Weights of a small GPT-style language model, trained from scratch on English Wikipedia.
Architecture: LayerNorm before each block, learned positions, biases, tied embeddings.
Each number is 500 + 40 x the weight over its row's rms, rounded and kept within 0 to 999. Layers, rows and columns count from 0. Numbers have three digits each. The size before them is the row's rms in percent of the matrix's.

# down: layer 9 MLP down (transposed), 1152x224, rms 0.0464, rows 117-147, columns 0-223
# up: layer 9 MLP up, 1152x224, rms 0.0465, rows 118-148, columns 0-223
down117 098:495516497500467467502487522424543446531484507602546603511555528548475455494446458487517502519532494478482478507467600517485518494598576483466548487514490477416457502484488475497501451441508491460529486537457496548469467531544502495499573436500549592554484565445585515501502538440520506529510511530534549541415534429463432508475506472478469512525486500518452570531497460579441503513423520454471518474465498511492568457452528486515537506511497508461481498518555481486505512463436474470509566568447406456463516490503527467465512524502479465559557492519464478503435533556481562550536554460450426494483513564531376514548527558552480550497466458465505514465551532518500529482528
up118 100:486451503524598459508535538592537465478447539491516486468460467492441426498525524522582484504465509542541483479480570497511446495505460452511563473498515478533509528543544441566487498505503535568543500425483492516428555553480539574544544495561547476519498547504434524496386506574518490521477488503528454470544530526506470400484529511451585433523555473501529522504510512463526499558513568514504474504515458573560497547474511519501519476522506482559565521562568496539456525537486535571489524460469526563522524495464545497529500567612425555514456493511521534442488577539546517522501512478586525508573515496528472536466516518489521503471578525505448471479575454484518478460554
down118 113:514500501476514488444515476510450528499494445450489518501543524515437490549522489538481503493567538588473477499527480431513423526494465451545524518488548520561489484454522533569477492510426507467504476482490523586503556519442512509550475493548530507526455605509451491501380504497550514472493459584496487517554475504476526533460559561492496481503501426511521507533524538461565532541490526516493466471432460538497462470533467486440454536538478488561560519472454416470453420541465529453441553487493483567562426495492476493541466565505451511492567501492466559407474579527509500536458549478506433474495501427437445538556531583499477477460521514466561451478498413462437457516508
up119 093:520529504551562511486470572532446586496479588470495480523516480512527501529476556513487512479550526518500493547448469537524490520429517508583465498540542561533563531478508516501504501577487446496440533533487482467508507487507597481455560515464482497599470524477542563513513496518493485479553515456425557514438496560549523526527436514499531520501474458495488534583558470491539528473467467502526384513475498517434506481505556468494578467539523495499521504539504493528550572451523580520591480541536560478507545473579488427566512485424560498534548476459501534494540506473414448530465560532522533506483520537459478561472561445545556461507550489574518524524510473520604544489484
down119 092:529520550448468489510476443458504419512507477452527436478492463484525517520543399528489484466452505523555477476491483457497489557473498502473517466514507516445460437500514508546487525511509491530470476468542502513461555564419443504593509541533459451469509528527541451548538494563506519492505463532485488555514568507424493530474502536530541482509493534552539519385496454489446485517509462514499427528550543527483500505572463562476441469445519520478544520503564441526430497528485492527483558479584523504508529534525409496505602520495415510511476537452487461480552552507533450503463572431492485475525511522476543487466486450428415568530494459502566407478444472509498450629521
up120 096:511521526496518519520447478459498512463425544548518482509435473480517577440463574489531465521516487538405581508478520473486559514491477435560508429461463564481504474506526453546470482489513497507559494455519468478495485457523496521451467563498428463505509455481456494527505476519554448447496535537482469431483449534426451550479480453543475516488510475439519516511621470469422508429545525445450465434502522554622447465492507480491531545487496464500518523488437526483439469453482482460487473526412505474521488556555516516528492583542461478445543568503425496508497526466417466514565455527546424468500418460516480528466467501468409490544574483502461520519511532451493493519513
down120 090:572479506500517493452579494532424411474528521557461479452549462552529480564497477557558470516558517475557448470466465447492474497523487492533519572447612528497462470475422530477513484533534521491487411547492525523491437496505517502545541453432575488486467582506442552452566485446444576510478465524488520518562540521496450432505463457516463487463490480518534549454468549528529430511494509477567529508506461496461581491489407485509461487545541552494501436546564490552515497526507548490510499421526548586463537511449448461529474435458473450510450409477546514453507519570557531455450508455481532509490535468507514479550527542537497492526473557522542499511475518500539539486500
up121 110:445492537507420469438479506475411536471418549520464529480474451551449452544494473475447474538497528514507486513475525503512527480527575467525494536479487517505512557489513474456456488520507516553493416416527527535456537444445517484518469518515446502563453552434513539470519515449479513552466552563545448461545494449503558521551502501449530478465513525457461514466493496407496432470479498467452509461505519419414535483494520509516449508377520493469519509474497478446530520518533422576546533533519523517518518542535476504447492548483447527479427482490515457594523539443501477578551419442501483462478531475462543484558526550529481511475540497459513568526595418544441544457532
down121 110:499518515560468548554555393446517596447547483552484550444505451536386493518541476540417478477556470562493462483538513465514566550482496548481551472544514468605501450511535502573495515524458592516545569590516466436511502476477458441482475536506502501515508517494512506502534488527463563466529506512550478545463439499487469484551459507486485449518441459558460528495471580461506465567559543439524502471452503534524468530507491512448543543469480453556563459492481461538490505511524504581477460536503456578512509478550485514455500484512539553545549502515477531525524547482510508503463459542498526475453522500446650500537559477436502533506509477514510543529544515540484460517530
up122 097:493499540495491416529522476469452536480505511536533459508527495568521453534492542459525419521501469419501579469447408518507410393474519500518578442556485498507486475476508489477444472494444464509532503478540477463509470492478415541583551504491494468494462499510450468455513538547549504577537532520525610495473491508443482516554520469542362515458482457503466502525491599471531494498473502476471553496504532512452514537537491488507520502500450572430405493511501479469454507487477483466548476395543494476533517563542495514518514516508453428560472518499426505483473512530535561425515565473495528492466514416431544543481473565494488532502470510496519506476497473481473554536416
down122 093:523463462544513530542503487468555512529483547450525508514460507561510619517504512445509494487580414570529477533476447527492467540551476472510452544487522459555478547536438524535537484631463526564445599555521491458470466560525465473470500510527528517479469553527515448518605533511504499569508489562518434519513485504516535522472507527504499479499460548468512444449488465476434528496557517489531485484510445460450552471496509561469489555538489533610450515436486541526541449474517476487480450522505510458552398478492448514495535480515514522508572411527483488469552525517504485469549474493500482544475425513532485451500478449443459477441557550451468446539532565466467577526496
up123 099:444504524561424550460497519559524446497569461536504458531572493464599529511551411515506467481519479537560539479464511461457499378527585527493514448552469540465514479488480557468477515535522553474499486504409484509430540501441521521491501490501446452498441504511498550510507455501464497503452469397483457568511483499535468501557462409480547470516486444471445400462542531497519481476469471510467528470477587493540462557528535511453495453525509527451487528457464463499495475516478464482455420438506601513490523525523535493549498498486419529498547533483514574485535463502575542534534480446509566446425458541480478483513537441455448492558518483539503466461555510498510509454508
down123 104:528521487451508507489488545540480498535499517471513481575529501533418589547512499455523510537485555410549484500537545550462500523471492496491491412548535480499588487456568533501490510487471568558547521550456558480450452460573517483503441474448514521497487537471475525489432502480528476522525505505481515456522478488533558556574540488525533418559474481526528475551510499464539543445493463462579462501555581516519487438528522525556558439516552516508448495552425472457445561542496541570551541526510529511459514459436582487553556522507470534488505491511482518477580515533441462482483551462585484468501465559440464546490524481493594453454505444516405522509557478528488501456453
up124 090:498452469426544524510576495528545503506528472461468483501441565434489430438565542473509493476515432463545562499452479486586476487427476461483535477470478561613461560476511593489464469573509465513578460514522524516552470473504561563493474493505575512482470563548458505505571520475465551502522485550501523551533508455480515525507508483430454508558542477490524556562489502517567508569509535554503462500462535582540510556505501455522492478492453493502525548564541529542490453464496564527413476491543547457449485549483483504479499482464535488436469539516526593500509483451565538481529485560514442535520413457497488412506540500470511574559489451491492443525475538498527503542484
down124 098:439515495462517538507487563494490425498454434533548442517558411474496566572463456449571518522497526467462483454491440521428540532534558495506500567503467481489523532525494486557550533443485447533464519484504457477474410479530485543498563523570516448439539482571424474476549490559539544477463544528530492486459478536540512485499556474537468540402502517545436468512514560550574486499475512490450513464442507467465439432518427476444472425517475515512397431443463561542482542455504519490531545525480546525558460463458542532453516519501478473510486477498497459474496563448556549499495571516507532540535558539471486492463446525517493497473518513477512584587449507496513466508536
up125 094:531480452493469448433440540537511514504575478503427486518456503408521556562533558478498457435492506450484514607526488499467509568515538500487485505540491562495453482462457474519531472529540541533504449497398472559456469465499526481543535401562468499575504535458524503453443537545486533503536498452460478590490499558582524539441511523489508452542504447473563466471513553451477428516487503523534484457541509510537533463504503520469531462547503497549494537491510449517556427462513495518539466475564572586529525503490572497511512515471499503463478448462458430451541457577509500565512510477497466501527539494479448598586533548577556493497460450560529507533515527524524525483547
down125 097:481499486478419528515529426540532521460445470536540482532567438502458462462531476537470539495531528544451495494518452506511490581490443609473467522554547438460502460499571496547522530490525495497561443479507561458553518447492430531531515535496543534436500557459524435448477534481495413536519532517454505497513438513524464470428468444499481530473446502479512549449558523501427533527487481541477488524506547496476471492559511556438491551487537528412417521473532529519461554510479490514515557465474512478450497485483486498513527512496435467462544472468489553473501514453507567467444495515492529422540497460554442420486447375475552487515480433526535493569536380511471507450513
up126 102:529597464497547519501499473577429528559545457506489498516521456457443546502450495574510462456436554528504434575486488511536576497471459455432464440471438511533493484472516497521441616488515474489498513492497470461547377478495481528569549447550582495501523548477516486493535528453520575487439492494498499517545542542480600513489524577464477565561481499496516551578469485580481469451476482536459476486464518453501509497532504597493493509488523519491443524502530470410482478461442566520473487531521549578493551559419481502485533545531548494497498482484504528463533456474542494530547557492482550509515507527500455447570483513495520471442470482519499543490439519566493499540443
down126 111:547582561506502465459509460527408508514506525526466483483469504516475509517466529472536493497496491490575537497466407520558500532557449497510456477467405478510412534578546589547505558459489437539516531515497453523467518553561528543572551473625504528467509474490488447474482542460474562485480544461438494513522428508524506511467555495495492470487516471568501465471496474540494491476601508558525468479517499398503477427557443447535557552488459546545437554560506472459496433458547529471515597508523552466496521503510539458482485554509512562497483547454484517461428496520523464467467483532554475459458478475480483484483521460457470467518494501592448509510504553554484488575509
up127 094:474502518552487572482539510516443499544502547442474565484503447515493505448513541491547542483528517506520435549540507535498450535549481494491489468503531482461490517475441503490516490465440417491554557569460502504414520462466493517488475455442524438458538500453482517511459480421500561520566520436416495453519603494460500552551489490473502498590428527499512476427548547553494487513477570500522493537451479445421512473608490456520438496472502482522539517501532520492519554516445529514512487526533471404564492427531492554556515472452474522571470483502533515487519546486457576486498490571506468485446545557423473560594541474506510385525562518490453467518489474536522514512474
down127 088:469532498469520521549487496479437446471550454525585478583479586411476542502506482489450445511449542485494474445498509426519499543483521510516518472461464492497423480538602480451468471526530487524480504499507531547502480519470434519514490551482572464489472536550505528511535533543477535522504532516564467537469456548523518456570534516447444520499562456506492513593443464463518472553481514512541452437498473545592490480451503513529494475478526550515482474427452548476515539478491450470558557478513495579473503579511503538425390538483571435516615507511466499521508497498474478563547524472459464539512405463548554453469476456501483551477438480555515500498570488452557481476490
up128 104:537454543509417437489514482571405555497512575489505431464520477468563452504434470505558487497526536502499524517539441490581515507493483464494516402510536522506452563553505522514382481470535460505507511494465512490504523544485516531527456469474483481521442391523478497491499474516464563493601526507491511439474443527485494517454479430487515500457486487456529470494482518509480488476477520510411449527470513519503484457351508600495540510525455453509520501530522454456565489507443486531578460504603466534485486529461442569470440509499558500563498462515505469508513448482502505458565501514549466563528507518501487499537487555536484495463488467457514493419516459583549415519507
down128 104:504532553477496508602490536472465522471558537512421517419472481497563558499429526419547466503463506453492487511482571589518460467545499497508504518459537501478382467534527475477521515504490480495484514502447475489509588571582556510468523503487481542580517584477456511521465505507430463515560507436527510523425504435574491476540524422527511456493536472503412517466496492431489521482427451487558494484496529433506507517560511501474487461469487452489509579496444525527510493552546529457460447485523533517514445493495500479511474405503572459512546502491526484488537517517379465508514513555548546528489498519498496514457552503566526535502470514521472364518499500567460493525473
up129 104:484558504484480509481542490471491507547484499474434579504466453462540531544495487503547513504520478520515529432517476532480473493419508397518509467534464503526437550460495511514503451432493429433525498554537507473505482444547486530486504508458524487573561535510569404514482442465498450571465454535502527461559523548490532483448483497456451421458413493531525464508536452502537410432522531520473511518561442487463535522508484478549501473491451494460407504448516448470444535446476542461412534495463502514533463474511482507494517504490468522445487525524424479486589509431466572466551475437527492530483562453466491511548472535538478455427542561428500422516480415557519474505566
down129 104:500457467477548508472508401582510530495478455519508522560509529500562530424529480506439479513493500524532483493506504563454534444421514542495550458461477607555511537503517516461472496493449472448506513475549569579551416501530493490577552478489464457543504504440436554440487469448423417523391500493528515503500477527519504493480482534512488442499497483455480503509459464519479528593526510430537466509482380469474480497386500479545470501532466550500496526565516509462464540456493486510527483506481576489507447513448487532468546502509578550461557498457491482489559417460479506563560542461460475470490470467442513467515444542453475503504523534439456523517487520431528496430504
up130 088:491548444421485496528530466507606424546466539520478541486474428579419454503504500501500530583466503444511503460534519466465514539511578514501515556534507486502535495480513476468566501474518530533521551511470476527446498526566496383447502558513455504451509527483482507465490441526513532536459478494503528566602519490456457486465481516477484498449541511505535491507491474530522441424520402496438496520478482550492587477483429445510557495455536538415486490414552498483587425535508455477489430482500525453564462532541542524475503485426473413447444534529513532492505503464531497450478453487540508530446482434477501491459540548454501474465486476561451542522460436489488502436507
down130 099:473458427472524563447458531431443477482508504519480504480468543465472508534536504504529482401568417423525466444512470501545561421462513428422484490508389432494461468534534580486475437476510443475489456512500446540556501472521479506556513465490498487524521519518508550579509518474420471421556522482431575486468501497540469462568561437471497467565468486469501493530510498468448487536482573505518499527513481504488470552498550532494463531526438487491495448543453474523434504504494515492510478473481463567465482499481438516538478470505527519469541504426379470517535552538491505498479516524500416431496541555445454522521465532491551466552488566440534447571532537470519463501536
up131 103:523477528566516511522489492414559439460551403459490436516537447492486507586560475467565507431491539537469463534525555497521418505444482525402431443503542491469452466492491498487480472533510451482527487492507516495461536498495464505529543481516482499496547497527462516531602442455578511574501544510558547565521568463528495486490460436551530395469540538472431468512496449478522494487517435545490490463455527457456500467515481496524478503472434479416455504511414440453510458477462511485469545429529467529450504513513433506504461469495467491482475510518503498577514543436539498564501481535491483465436455566465505436517476494382531552508484501464563524482461549522467487447498
down131 101:501550462460565460545522516563404537559463466405567406465439442487541523518470508465493479490517469528514520473514536564502509397440503487476504504479539469536554502514530528533440537512502561449507552563400515501475552457477523435454517469505475506539494512543555527488490556555540435480441464489442458503488521508576488466505531551456468535511480479488482582522550502479509524533502503534472501490486500481491525539475479459448574542601503492465493473514512521510469496502484494464475479529446566518558528513507493434428420463482481436522585446486441495504496472576564533541524497489419478443467521488585517432505515474422486505515483517527541530459504535500444568449428
up132 098:538455457493496511519515442523412449440445464485448514492530499517467452545595503433482512494480541485487456382535524511541458558444572461488517475528443532458395507543522494485464487528512574513432541489483534471504520522465515553468520514485490482488523439551533435550505476548465527523556511432566519538508489487536477479527444539478491407474505509519508518465503517503472428510527490512518507522481501491558471552504449463463437434540449477444468530485456550473467493511436565475465449453452560538461517488522442449447518520534519477524408551474515496545510476465511538443473575565510464571498460510487432509480510527440508521605576435567483476461464569466533488492476
down132 098:501523492539502546487520539483538527560534453473508515478483470498460486580539441512506501478516515528440485496390483513474467516453456525550481505503604499486524513542396538502528465472554481516517411493525472453497432480523495419492527533438500577495446464517453457491568542576481563477461481513496494492527458498490490458485491559542451512477465517516495484423459504482502573514489522467516417476505452531517546505601525458460479494579488565612473543527466451502473523607573454542494475567541509511482558495543485377550443411521451542593520485458559467522505468520488525496527514492532504474497480529531495491457530515490472494467483504544422524511494462451467525484440
up133 103:434473481530522505455516466532478437544535585558535463576576497487504600468469573470470520433451560472564539530489456473518535507491469565469502452478522504478483534484503579545433496510543469509468495579537518491473440510511471486490469533451546517450561429536531515484518482428517456528602530546468453484497454557510521507506526524506531458540514439491499464467520490477570605438556445488467497497485556511537489486480477479485544480500476569451513456449497520498495428499528572514517496452534514463471546432571486481498535487504544465507504488472463478601578469566520496474565537475529533509534535518542426542466475545519492497491426502501551534412492518447454553562556
down133 104:476485501442485471520590513527486508527541466514586509493498513429501523452481474562485501474521519563557494502539461464528471566490514455491430488454399430559498487527487544418494505500472525479546495609505466474560514538479497591512510498507483565420540457601491508508513528464557507493523476512451455548490468463434465479506501498498493515540471508488499445480468403472431520534457567541524452528450419511514552502578440543497512525578537539535477511471517500575481450455507478466481504465561457459563478510438483500404570509503497462500454538530507518543452527458576537523590498544551501577536511459541488531444563470488489580479504473529504492524537515492510465493545
up134 096:478483473536477451494483483484460495420536475456434483518478553542486456518521533430504504450496501420503472551487536521466443509491560511509517492553453507506478551540461515495489502529540458481505508504449503414480447490469573471501542461503494484493446474502478487495476458507477459436478590454495515448474502527548525411426473444468499532453520457463463452477479544440492525479497485453491528485497555484558508404557541436531435494565458430466519525427465431491421485509482478469429525540478538496487548459492533483477481469535492477484466472532453517429559489598477463459464438468495506470481485453443401416545447445547473539557412458488436401521471491496480564451490
down134 093:535455531517497564521520490502540480506499498484538543524491481530452502473518519452499506516548518504487459523530455383477483487540446463522478498543428540577505474598529482483562544493481466501567441546478476440480537495511540553572486484531494576436574488543495447415525375516513458515447488532466509513545518472488484471523445448532457578552484536534468491482501459438457485469451444500475574442497572489517503533512450454485464445441473553424551478435591492557519502539515500488505541481518547566536501501488493510545527489521626496425495481483603526539457492492506462457490510528533541480520530534441534532507572518527502592510495444489463488483542465521526480506535
up135 097:472507513522504478439517502498490553549543585548471554493530474498514520501496526412536464476466549519465531469435499530534526533523425491508429511491451557504540448517532455494506502493488474497427521494508442577500475500547515496536541489540509522533453548477442423500504507519461472505455481539532489560562555521448559569486537460485501496547435491522500453420547584511482505521487464511484572506475529516471537538477421575513532399491518517528495535546575484499491520485538523488536473575507531411472478560520491541567449515565553495506531524441488533504524491481468504520463528482571498554476573484484525471514485501565512536548423514470536456643479619548500511426550
down135 092:513459475523481522503575539551516472508482465467513422468475446499531520582502580529505566491502497498497481510519533511461479483556494525516616504488571440526477554491477547530556476519472489564504478457466486450468554487452493531468467488465508461522521492541557527466533593542510420531496504462478473460462459499558536598481432438536499513567616483504490513595498468462460533428509495495493499476507448500496514477535498469520517583480456500495477537510444528484556515484485457512520455456483485551437528465483621491457525447440470500518562450553493508458503538507496536501512518498435529443549540518608404487480542501473514453538517473556528548398536497489436542535498
up136 102:470476529522528570575545509484510489496480535486485499451478446495479485463457471438456462555531560500530530505520543521462534531565467499518532531556478582528423498479438560370479555448485526501481493376533481503545457583575488533541467479534512524534497487554534455475527513532520503534517514420503442490474558541521534481510447400476510561453498575430481488553507510499494562473459544490458478518475443479499534415475364444512553506469483555529465482421564553574545472496541526473570545524467579470537534463544463495506461512460475454509556435462507517530486498556492527500521495519533490453537499514478509430476505513505499495529541441535476468526487513510475504475512
down136 110:498492462456563520476467537488474552425529526413468526546437443524455488491431466423540452490478550479491490480558462521555523510433550467518510548511527437539540550490467521460567545509553522528538540515465542456508460538509449514448519439546545415477436514484575498486471533482479490518509451452494480511539508548572450510525522454536576555508527529519484534541476470508493472411486488519563462456575518554423505519426502556530520529476549553472521444467497491528593485469557521465533511561509525499596530427524457481532477466489543553497531475395471448478492452490555449475573543575503455516534525554469524538456540457491450501511475516440467465449490519478504495504520
up137 097:456499473511495497459483528461522477547472534531564529462537529487517489473485585565510536504417492535492405529440524403519533448490525529518489517491469505556455558463473458503494478524582417486445534416475535535508502467391438482480509467474545492555476487528505501512542504529520576497540529551548455528502560524477514517427405495546506512409482473493512480520461502490452478528449493465459563509498405511458526505500508525502524415508518520500447481563402506511465492474539548555498442473514525517478433550506543482503535514489517433518520580437458507554523489534466580478501438531576476568532551480507566455508479456459543480537523478581547434527458534496442498511516
down137 100:451514569510527502524453535491514549610494431479516554435535546500550499538535471488569477551503587489518500485554528496539480568463462474502521565483539404506484495544496545561524487484487528520478517538473429487467436485464500563473560571458424549528521503600468510466497558560518555432535517522449490503479517420541495560506473511458526482442500460485433470489479440492452550438529577424505478499506602513467478471498530530448517501490462552460493450522426545562483495495453559437442574492537484481456415492506470444458531522481494529468516542489465446511480520532471486464464544423493540569530501507517559529537508470512482492449462458456523514471443523503559493491489
up138 099:422520478471455528465432505533486497530472511486588485480577457523502491528462515481447554552539546492439512510459524462507525508492533495509458482473497412493472532482529470500531421594534539519458488538455499515483484587490484509508517475535515505504498555449497475471508453412488526482481555492536403485601476471409456515443509443469502521478529487504490538523529527466493480448497556518550613519510392506477457431452525498528483527480513433443495506541421527480485500395489459470514508485572516481460492526494469512466502543529493467506475414489500524471484462468493581471535457468445526458417457432510486456524479507486539554455459511479555526463490513508513516371591
down138 100:529511484558453585486530505495538487423469500547538515478478507546494534537532495560529522532536474481465444510519542545500495486464453489558492508498506573446512569478481484526553512496484539436477477494495510484524529479501482539467464447503509549516477609464511486500464507552509502445524530520475648507453440506488517490609554485484621549511512411478462513487455516448463462532542479554466456530519570478542444495555597527451501462523461534595483476505516442547565446479461511479456506546431533442521495552552518521498506498527495508473539510410449575544441462501560539431448448515510537460490486551532488553423518539497519472517553490494543519486521523525475485546444
up139 097:524549488421510522578516498489472564427563489537484555521456510551516559503509527483485563492538427483534468527545523506512463500488469560489513531484462443554464525550466458476506437456454471562491554515559511492512448474463483443420449508427476509488454542423491482518456534537520561480419513483534496484465527469437451540496512541532472515493454452537577486477448453535443456510514472544595505512488539535483545509591460524516557593498527583515551511467425554459501524467441486471457484492482505534599520515441505521531533505464470383514518431520435457510552415531558509483491520446504487550519496474519469507506549518541454485547548551522470518477484477579514531503502
down139 096:474480539544534507532530505450469495454522505450533512479508508462487546533462526605573432504481532520443540464563526499554439476541535440543475508541537542497473534509480503479588548535472490486511474522544500540571459573512524533442498533551508464455536472450403463449493538456506432533487475516548459524480503477511513517457446586510458468516472451492515476481548591451557443529560474497587487479439504527451547542432472512465425479512432443534472462540541484485493572475502483537533518488517472461504470572504524518503464532508443505551560451518489646503524510520490482623550505436478515512481502516532503538486467523477562491561472514559464450485435527515540534503515
up140 099:476463557495475530473388512431510426539477484504545441472515439481480471491512487454479437493456494491459493535515466480424479500516476468440494423532440540459457435577429519487487512512480453489494494453449485470550470449527502471489475519491480464495560516465522502443431549467541422549489535486474512555501476508518435497520459496445463463559477390545523552579462479525548553580563555416450552515483416538538502484489511532471484483496508533428449541571497574492480417535520537493509488476491551549452535503548485514455528473472450499465489482450482471480521505495531481477435486485503528515472551395466514539453508423542496480498574496507549554446515448485562444547494
down140 098:491511474490502483466493545530561545545537453509562532420614483466502546551522487566514571476494485538438450565517526440526499582514421506517512478536526571493467510520511433544483492487480515521467495574520519485543535531487579520517445460461539518539527488517482470505451488525561466551436583504499471504507530404503602510478484528586494512526423492473463518429589489525447585511495584496519471502457535482483489505544487508445555552534464510512524534503471534491449544464504461461443498490537495488421435563522508463444508525449493419500521541509521549513454533434496539395532530484498441499478408542433529491478460510467484473501515430523491469468513530542498498490540
up141 097:524501512390539517466507480504496478577417513532497483561586540548506557572507448506429486455483454480488495510495520533467525469481435457484534451521496464486506439515437489470455458487456499503500475529502460498414437520498524451482487509464432450532495532460458423449483484502516496569532478457487549457514571443550515506494578471424510527475445423494493468503462499530531469512476459518530418500527407531499453476528492495377578530515486492462434497447456521547508468512513494473517504448455532502463433555448499475454455476437488496510440407564463496563481477528494519497498494526494492445443574538484533507477465472520380448504483564546440503437516525507500517478463
down141 101:455448526508579476495505398491501560453579531532494496447529506482426532541510513459466513502539471502515472484559519512524490479518442566494495486491455533503536537450480462495519501462570452539499526468514484498577498540516420496456512553489502524521402490514541508461514552501566556488490463545491455500496479459513440486467436530544517564490508585530539459512525581574524554503447459525483576519528568535420505472558485502562466476464526410528542512481482520488531435486479483484454472486562488502540548483496465505486482514534477554463473415350478531483459427526496470517476439499564508509460489444548450537502594463445527520508460431526460504540508536486477530477587
up142 114:489489533529495515563506503572558522452485505583511470437447470508465460556506519524493409472602540516616464466532479559591477480505537459507507489537469525493530460472488531456503552488490539446498531542504520504549485565569521498566528461493508586517399530470533540517468543490479496495517552489502528481464492522482445488517549484487523543540526449535555486481453501537483494484507522503440575530576502491507525482603516487503492512465541612490517534510510536464492491434466493508558438488464525488525562514446461444480471507467572457524478527524546509450485434429467514576503532558551508600545514466476506472550571551540561481458456517531571503496525519455441437460530
down142 115:473505561413491475523508535554527533534514521490495500510500482506561491497498481487505424496517584549568461484484475492472472489506590481549512443486525492515489472505490512457509477562523570570468473459473508524515467500496519510528485426459525515484523500564463607417471489514471565515444501496554504553497513534501461488596448478523498496488529424512521460437495458465565515512512465514431432450494505511472505515453527570489538461520520475580518454500598505494490510473498488488490472535481548525557575492449492547502523451541488463488464411490478515539534483480431504438534500507577515555513555417484529471520549479515427546429417516593552497510465540527451506343467
up143 101:439502492518517564520520491524500522527475425510510461444513458484487532541483499425485484507467505495531504492463498518533440588477484453590567446485497545531519390472536478485481488503532492582571435501499456507480389497485548516476487584548481515536475489372521467506550504482500498492398500462526506510489451473525415523540477461505501506471511494482491405551480437534445496505449530525506596480437550548516513471483511589524538447497533543506453528519543561525473474453511475466490521492497509538527580461544499527554483482450465551545528504568564527494508514523433444551473521552455508472600490439510490487470549483448490521532462499455464488477521422452489446529437
down143 100:468477487454429537364491497502451468503458540453540565488453452496448442437456509598528450470567447470542511506509511530501521473472528493436442457584491499524482499476477492554490473491396500470530493467500500466526548468496522489526540549506478492518506498521426510460458493482509441483534464579515432479572567537509545462502549506503513534469522462491465516429500454536502521527528497463562432516536368478532510575515484409528502547520489515557515426477434506458449525484521511399509460505463500460510461539560507485500500524505517453419591516476495526479428412495497525544446492444502511465476546535538531505496502489522531454560471545476552496558517501559472529482508
up144 104:489518470474444519527482519580560429479492479482476514513489534515522511481532542517472531517565456454456484578479581544452527558510445495480525473505504525527459533560459473495561533496485528529518431490523482510444403498486493530477514498529531481558426528421478505498575514398569504533462399521519439541381495485527519551504515517460582453507471508437485516496533488468533522494527498499454503522514545450463509557461513552514519540483524538465507506474470432489533438546476489482541480523469520447466445495470424550444429504482548484492480524475435523542507460489423517493557428528541547477550529459510511539480546590450505578458479570547468485514465521540413587481471
down144 101:506469583520481540530475489498450473469508411538476581575504441564475478538579563533524484529458532473481603498557522503550527534515545473511441482487461555464487490579480410542472526505533461450454515464510528507479564490457443435498577526503472558489577506517536497543492563449516512386504531517503501476492453387538506534509487478472561511472428533499492545523518492539559475469481461554509481470484478468589424479495478512456541508448510460439487521497457490448469540497548491459491495537523545509488468495560527440498537454509431522474537455503489475477419430450507434515446492507488502515465599466494496533482457592524453479485485464500444520480513529451505451501556
up145 095:484488479524435466443486517567534443495435517546469544497488449432514457509490460514458578515558514519550486501505520606474492454427478452529473457483454489514524460524632434520577524486598508516515551544466516497513451481444510406458543534537552462510451551521503493472491476489545523558542521520549518451514521572515492497500517529468550478490502426489542504424476510505583475516528469550489540488552454465483541459499475503558477557537507504508458487578518485551563593453430499536432533512459493470614550445500526484533452420499499432476529478574503457535516470490521458483517490525599476514525449497503445459514489534465527491495540507444498530541497531469505498528512
down145 098:504527558441528456481518500487472480504520498512526463502484590560512445478499547526544497536456494458464517497518481545571494460518521500534493522478546593507554513541436533489482488543485460480452495526471485497502491587573527487493513494482493509507483470564549536481509494470482513447453518458501576503540521499496471498594521534527427480526560496482479447487611461558480466459453567561521512517572500487515557502412471453501533539435527490512485489460497500449423471514485523538576428522515544459557538571573483516468613582573546537478482474544518517428604474470425454453588534455480470507525522492530502486437475452503465538498461470528420481478499482488494546418507
up146 098:534562500393588520450560539492560550529509562487496532569470536551540491514488452462544529450519529483493491534524491455494520521493395484514493502453507546510470503474463457525505561462535486543507517593447539537456586487495480494496491487524489488555487485566461493474522505528491546489479513497460408510592512485457477494472476467479460582524515483493544490502585518547488463558499489502451546592457578512458583493488554567445495530515498543452491551474537517521458424522486553560483546460518549528509508487515439426545412430504491549455526479467488531454520427544470554473556576482522512445506510534523519490485428503472479467485482553426508453537491506539445574471485
down146 094:428459533565451558480472494541495546530527461504466471561435488448464471439533491538469458525504496530508461476542528434461468495473537486479525495578473463550434498516523447510495506506490502413517540487528502446447485494510541553502482454457475556443432511411515500530476450523455459559521575484480585528423452517502518463535499491480451482496521485502489524562557555402496563421479539512579412410487481480468474536445517539486511526505495469510471492432498438532537568501459441484511523551511472477513407521417533509472534475462497561517547558521516515478481467500514458475472467498461512564467503491453427501485618460525452529503553453535486478478553449553535442486530
up147 106:516481527461547509575517476567499444504558500483461606515544485519467515549495516477561489532513519493481536465446478578489452475532507563480475517508467571584596549505491498506488451499538490484498498496522526418483476492558503482457473430529508451473530473467592492529549537465467555467512548544499458418478481464526489467576417460488574449517517552472533525499549448580464419490502475443534455504515463492487518474470477463438473489503478458526544501489495521488396434495523502487418403410408488541468569487507589496536545508504527459568469510558487513488552462418556425491481528495486489477464490446563534512515528459501525529475476517516507518543497454479455528487498
down147 105:526577553432555545449533530457409512498542476428441567576371523463454521518471491516449451510531507495463448515444503532541484546440543521533573530422448443503513511524470505508506547514477511445433541541455473500457473565489551491532481467491514455531529540503496491564499547516474544516457491458553461491459511450529530458537502528491553513506529504494491489445459466493455509441499473454481514538450506555428477552457516425470540586460562467558599505541443563429535398490518423454518482512474528553422570510497462536459557489487507521543522486519513538518529560497491487464464465493489495492538450468524499511522517558453490451516489477516533474505493544528418505485457
up148 102:462466527402489506527527526453473468537475483460522538491484463465456444489512506500546535476426508515435464484481546433450544532443465550575495550471536521529494527614549483441463568503477469520478567541544460465510528437432494507487559520458466505554488543483431507560488532471495503510442500478518518493498542517475502487523488471529418423416484444484489488510444507404528483525428413502451508519472598440531548476423571532553495512450514441538442479446475487520503425493469456498577556503547495480485514502463507438460529492545499493545491477483479448518499502582488496540528590483434474520552473467521468500517496496546415529509504519551548497420440478471513462501531